From a checkpoint of a small transformer trained on Wikipedia: width 320.
Each number is 128 + 24 x the weight over its row's rms, rounded and kept within 0 to 255. Layers, rows and columns count from 0. The size above them is the row's rms in percent of the matrix's.

# layer 8 MLP down (transposed), 960x320, rms 0.092, rows 642-666, columns 0-63
size [ 91 101 105 101 103 106  98 104 101 104  96  97 103  95  92  99 100 101  99  92  99  93 104  93 102]
[[110  78 120 126 112 138  76 136 150 114 105 134 119  85 114 131 142 115 116 147  94 119 123 117 147 134  95 131 124 131  99 112 118 167  83 130 128 121 108 130  87 112 105 107 139 109 155 165 153 126 156 121 162 150 149  99  95 133 160 103 108 125 120 144]
 [121 108 147 150  98 144 110 167 114 122 132 115 167 116 137  89 155 162 102 154 151 122 148 130 175 118 115  99 112  97 123 182 132 145 148 118 131 144 123 125  96  74 169 139 146 101 175 143 102 119 167 117 143  80 161 110 144 123 127 128 129 122 104 111]
 [164  76 159  88 133 123 121 146 127 152 115 133 165 145 153 119 144 140 163 149 125 117 118 155 129 117 112 129  89 120 122 120 135 137 112 133 118 129 131 132 139 107 110 142 104 132 157 166 135 159 123 174 112 134 130 150 183 138 167 116 154  85 128 128]
 [126 150 132 160  88 103  71 146 168 128 114 105 103 114 136  95 132  86 108 114 114 122 101  93 103 148 137 131 108 141 106 154 133 187 142 124 110 114 136 123 121 100 131 125  76 137 151 113  95 115 180 144 112 141 105 116 121 147 118 122 153 168 141 145]
 [137 118 107 100 124 127  96 132 150 141 129 104 129 130 119 139 151 143 125 142 113 115 145 139 142 127 124 123  65 116 135 147 119 118 132 170 141 140 160 113 145 144  71 160 159 157 105 122 151 123 123 127 132 126 162 125 129 106 137 140 114 121 113 118]
 [139 147 108 156 103 136 139 137 111 131 117 118 125 153 162 143 127 116 175 131 121 145 114 148 105 161 113 119 119 134 168 162 136 111 129 119 121 140 109  82 103 119 116 115 144 137 111 152 153 113 120 151 132 144  54 150 115 138 111 128  84 110 159 146]
 [102 130 125 116  97 130 126 118 142 108 134 116 120 135 123 125 126 144 115 108 126 102 103 167 130 131 114 107 175 127 139  97 145 116 129 115  93 127 131 136 125 112 142 155 149 116 130 119 116 110 109 117 155 131 157 153 121 156 127 114 108 151 154 180]
 [131 182 117 112 164  93 136 114 134  94 108 137 165  99 136 118 114 129 120 131  93 109  91 146 117 140 107 118 134  88 133 132 129 107 150 105 143 105 123  75 161 135 120 106 131 136 140 120 153 122  96 194 113 135  79 120 120 141 125 136 112 107 140 189]
 [124 100 118 133 132 122 138 146 131 115 152 152 170 119 148 124 139 170 121 114 102  95 105 143 119 113 143 130 140 136 112 101  97 104 152 130 106 116 125 116 156 172 119  88 139 142 127 162 127 126 135 118 149 116 102 100 102 131 109 125 129 141 170 132]
 [ 85 151 166 140 128 136 102 129 121 125  94 115 119 140 149  93 103 119 150 127 103 125 175 121 125 115 136 142 151  99 165 141 130 114 145 110 128  79 138 185 115 112 114 107 123 134 131 140 121 110 133  76 113 159 138 147 103 157 120 125 124 118 107  96]
 [160  78  99 121 107  90 138 129 114 146 121  87 160 130 130 108 159 107 116 134 135 155 100 133 146 130 116  77 138 120 122 136 112 121 116 104  89  97 138 103 159 107 190  81  99 131 147 155  91 168 129  87 146 120  93 156 103 121 154 114 132  85  86 101]
 [152 135 135 104 118  86 132 123 108 105 118 147 104 108 140 127 126 110 138 125 142 112 147 163  71 151 126 153 104  68 126 135 108 116 139 144 137 124 133 146 140 125 131 123 129 146 151 114  86 148 125 137 104 155 132  67 122 133 134 128  87 176 149 121]
 [152 119 137 150  99  85 131 119 114 144 152 120 113 124 124 119  98 124 182 199 146 132 116 114 153 138 135 155 156 145 144 104 102  96 185 122 127 150 129 163 139 122 148 151 116 127 122 144 139 138 124 109 117 111 109 118 110 160 125 145 127 128 115 152]
 [145 104 161 142 126  97 141  92 103 120 156 169 161 111 140  95 122 145 138 130 136 148 118 127  88 131 131 105 136  78 133 133 128  61 115 125  80 149 113 100  90 159 162 110 108 123 138 124 101 142  93 101 150 164 128 177 148 126 120 117  63 120 109 112]
 [136 143 162 162 133 126 148 131 148 131 146 105  70 129 113 157 123 134 162 117 117 128 127 149 128 106 161 111 124 132 136 131 149 131 130 162 143 136 115 122 134 161 168 145 135 101 149 121 144 116 155 119 140 103 132 108  86  83 108 145 132  84 135 168]
 [105 134 161 146 126 108 110 135 153 127 156 126 121 103 110  78 137 152 132 157 122  98 165 104 103 131 125 123 132 164 117 106 159 117 145 138 126 127 125 131 135 145 150 140 171 113  98 113 120 109 119 126 106 175 136 123 128 146 139 123 110 159 140 121]
 [138 130 157 102 153 102 142 132 133 132 129 119  88  48 153 118 121 150 116 142 120 106 103 130 130 143  72 113 130  82 149  85 159 109 149 162 153 121 115 102 157 154 100  82 132 124 126 129 148 106 127 104 144 101 116 102 128 140 141 149 130 126 159 145]
 [128  94 104 116 175 136  96 123 131  95 118 133 120 122 165 144 142 139  99 147 140 101  98 143 119 114 124 139 108 132 142 109 119 174 149  61 118 133 134 132 140 139  91 104 121 135 114 140 117 151 128 144 113 162 115 138 138 115 115 138 112 121 111 112]
 [106 137 115 120 107 110 118 144 104 134 138 136 127  73 135 168 139 134 122 112 133 123 111 130 149 123 125 137  88 151  74 123 126 131 113 134 124 154 112 130 118 143 113 147 117 141 116 142 115  94 164 134 162 170 120  93 169 123 125 138  69 117 138  91]
 [101 113  92  81 131 153 127 146 136 102  82 141 104 117 142 117 153 143  95 133 107  94  92 133 118 140 127  93 130 123 191 176 173 161 133 144 100 150 140 103 101 137 149 133  96 159  68 132 141 105 150 164 117 115 165 150  75 157 116 123 102 117 157 120]
 [137 149 117 110  97 167 113 117  99 115 137 131 162 111 115 135 115 132 132 140 108 132 140 133 122  96 117  96 128 114 125 123 167 113 104 107 113 103 135 173 170 114 135 117 160 106 132  93 142 175 171 127 116 157 101 132 102 126 162 119 119 111 173 128]
 [159 128 141 124 176 136 127 100 120 188 116 133 119 137 105 119 120 117 109 112 175  96 101 126 136 150 139 137 110 144  63  91 136 126 152 130 135 169  90  91 128 136 144 115  87 132 135 139 140 151 178 109 108 114 105 115 108 147 119 108 139  99 112 132]
 [134 109 109 131 116 142 152 145  87 118 126 142 150 128 117  86 129 150 118 113 126 155 104 117 162  93 150 167 116 112 117 125 118 131 171 153 152 148 135 126 135  92 116 161 129 102 157 111 130 144 106 154 126 102  90  94 123 107 146 184  84 123 149  84]
 [200  98  99 112 138 129 142 137 174 112  89 143 130 160 106 153 125 104 124 164 130 112 123 122  96 106  80 148 140  86 150 144 131 115 151 105 128 114 117 143 123 150 132 122 111 145 111 130 148  90 139  87 126 124 101 119  98 185 118  80 132 128 131 113]
 [125 135  83 141 143 138 157 140 128 126 159 136 118 150 138 120 120 110 122 125 143 117 123 164  95 130 141 180 116 128 117 162 124 106 116 108 152 128 137  98 101  98 163 126 180 114 109 117 113 130 129 142 104 137 142 130 129 141 142 118 114  97 149 134]]
# layer 8 MLP up, 960x320, rms 0.158, rows 643-666, columns 0-63
size [ 93 104 108 101 109  96 104 106 106  99 100 105 102  96 107  97 104  96  99  93  98 105  95 103]
[[152 145 122 130 105 114 134 185 106 135 143 102  99 151 105 117  95 128 106 169 118 140 186 139 130 125 111 129 112 114 137 128 138 144 105 146 150 145 136 134 142 160  95 144 140 108 102 137 113  88 143 131  90 108 147 117 136 114 118 175  81 152 124 125]
 [128  99 100 148 107 154 129 126 113 137 147 120 121 102 108 119 118 145 152 171 126 135 135 155 132  86  92 181 105 127 170 157 129 172 130  79 113 122 110 170 129 134 124 125 145 116 133 118 122  97  85 157 130 124 106 125 153 149 112  93 122 156 155 121]
 [117 137 105 164 145 138 124 119 124 187 125 123 107 115 129 114 139 141 131 101 128  58 116 109 122 108 115 106 148 167  87 127 154 138 110 106 107 139 116 131 153 126 120 121 112 152 139  48  82 153 110 143  99 140 119 119 109 117 123 131 142 142 128 150]
 [103 155  99 138  76 156 146 128 118 187 119 172 131  93  90 108 161 106 146  86  95 109 184 105 115 106 147  98 137 150 120 144 104  97 129 140 150 155 114 159 111 114 130 133  83 159 115 113 123 120 137 159 115  79 106 140 136  83 116 115 111 152 144 122]
 [170 121 103 109 112 155 110 173 115 142 152 136 124 125 129 113 119 146 150 125 121 159 135 172 120 138 108 122  83 160 110  92 115 136 148  78 110  91 141 142 148 113 162 115 161 103 137 115 111  94 110 203 168  91 122 113 122 141 119 124 100 126  96 120]
 [ 94 160 154  95 167 165  82 128 169 112 146 116 100 135 124 151 107 151 161 137 188 134 142 149  98 125  94 118 149 105 131 147 112 118 164 122 122 100 145 125 148 113 130 146 211 142 133 151 122 107 111  68 123 140 184 152 111 119 128 174 114  95 148 158]
 [107 138 131 163 115  96 128 104 112 127  97 116 110  97 122 113 206 103 129 158 113  95 114  98 124 105 119 116 131  97  79 130 166 137 140 108  81 133 111 157 126 132 128  98 150 110 189 116 114 124 114 116  77 128 134 119 104 132 175  93  86 149 174 128]
 [ 98  97 172 127 153 148 120 149 159 142  99 125 141  95 132 121 116 155 127  84  76 112 144 138  78 155 126  89 162 124 100 132 111  83 152 118  93  99 142 120 176 105 118  83 120 140 118 128 128 149 125 112 183 158 137 122 141 144 136 119 112 115 174 157]
 [154 146 162 139 100  88 117 154 108 102  77 168 112 170  90 133 144 133 142 113 149 117 147 115 150 130 152 139 103 132 135 119 111 139 105 171 135  71  82 124 111 145 137  91 101 166 137 106 149  90 161 109 132 154 134 144  99 152 161 128 145 121  94  85]
 [113 141 134 159 154 105 158 139 108 138 135 144 108  84 180 140 124 144 150 104 143 160 102 137  84 148 149 114 123 135 120 128 131 101 151 115 171 143  89  89 140 105  93 118 102 130 120 111 124 139 126 178 100  96  91 195 149 147 139 109 161 117 161 140]
 [159 122 150  74 153 103 106 137 129  90 152 147 115 126 134 160 126 105 145 121 131 148 151 179 134 123 156 152 129 120 127  91 118 113 170 172 168 127 139  96 119 104 160 137 107 156 133 105 132 114  75 142 132 111  96 126 165 149 126 125 161 155 152 108]
 [182 151 120 137 149  93 159 151 138 134 120 138 128 116 125 147 140 187  91 127 126 131 129 113 119 108 154 130 104 147 150 112 146 162 143 129 159 167 138 152 124 102 122 126 102 179 138 132 107 126 143 123 130 108 119 112 147 150 144 148 133 129 119 115]
 [125 116 142 115 169 117 133 137 110 125 140 134 126 102 107 120 143 124 155 150 114 125 161 141  55 151 149 165 128 175 128 121  74 165 152  98 150 130 145 112 158 145 118 136 116 134 137 110  96 164 115  99 151 133 139 107 150 192 143  92 139 109  90 109]
 [132 131  83 150 126 191 145 136 120 121  87  83 134  85 126 126 165 113 148 128 137 107 110 167 178 125 128 157 110 130 144 173 127 114 106 142 106  86 136  95 136  90 114 127 133 122 110  80 153 157 104 111 137 161 149 146 138 133 142 143 125 158 164 141]
 [112 109 151  97 111 142 102  97 149  88 116 135 137 101 126  83 147 105 148 158  81 115 125 100 148 113 115 117 101 132 110 187  79 117 151 124 153 157 134 119 129 149 129 114 152 131 128 105 101 121 158 113 113 123 102 162 120 165 127 114 147 121 118 120]
 [174 117 147 144  95 174 132 102 126  99 136 147 127 120 129 135 111 137 136 135 148 140 102 145 124 152 139  96 170 161 130 114 104 122 122 133 109 144 105 134 122 128 126 151 111  81 156  83 151 117 128 148 114 152 109 153 152 165 105 114 119 138 152 101]
 [122 114 113  95 199 125 115 180 129 113 123 112 100 144 131 132 166  91 117 119 129 127 147 123 125 128 153  93 149 139 135  99 114 114 127 135 177 155 136 116 142 126 100  73 120 105 124 139 100 144 113 137 118 132 138 175 144 144 117  98 138 117 118  89]
 [115 162 155  97 114 137 141 137 115 136 145 137 129  83  70 159 134 116  92 131 110 185  94 132 150 118 131 157 132 179 112 151 123 138 145 134 133 100 153 116 164 117  90 135 121 162 125 144 165 108 133 116 121 155 157 117 145 118 100 121 111 116 131  90]
 [114  92 121 127 118 155 158 123 116 134  95 166 104 134 156 185 152 130 125 137 117 164 156  89 147  79 136  87 120 155 124 119 145  77 135 139 153 134  91 132 124 126 144 170 111 143 112 103 104 128 142 141 110 165 136 116  92 140  66 145 107 174 188 131]
 [147 131 101 137  79 162 134 143  86 130 130 165 124 118 128 143 167 106 114 147 122 136 165 132  96 109  75 103 107  56 152 113 137 131  80 150 154 131 157 156 144 119 129  59 124 113 152 126 150 126 148 144 137  99 130 145 109 103 150 118 154 156 152 124]
 [126 125 115 131 123 157 117 126 135 161 144 148 127  88  91 136 139 125 128 136 169 152 155 123  80 131 175 137 105 138 125 127  87 107 161 170 105 136 112 132 133 121 112 129 154 162 133  86 171 172 141 169 145 101 150 101 161 109 118 132 107 150 120 128]
 [ 95 100 139 124 102 160 131 116 187 121 115 122 113 122 133  51 125 108 111  93 132 118 129 132 164 152 128  96 143 123 134  85 167 162 144 128 157 144 177 142 138 121 136 149 126 114 140  82 103 142 101 145 138  84 121 135 112 100 161 120 100 151 121 101]
 [150 127 106 140 117 148 147 153 108 111 100 132 121 102  94 120 119 167 140 161 132 132 145 118 111 171 163 138 172 122  98 131 139 137 175 115 143 139 171 113 172 116  78 106 119 181 156 108 165 119 110  98 141 146 157 107  80 128 141  99 144 143 100  95]
 [122 132 126 150 152 127 148 139 129 108 168 150 116 144 172 126 150 153 175 165 100 141 112 144 144  92 138 152 134 105 142 138 132 135 178 101 113 119 111 105 165  85 118 141 158  94 116 150 136 118 111 147 105 117 188  92  98  92 123 109 103  94 170  99]]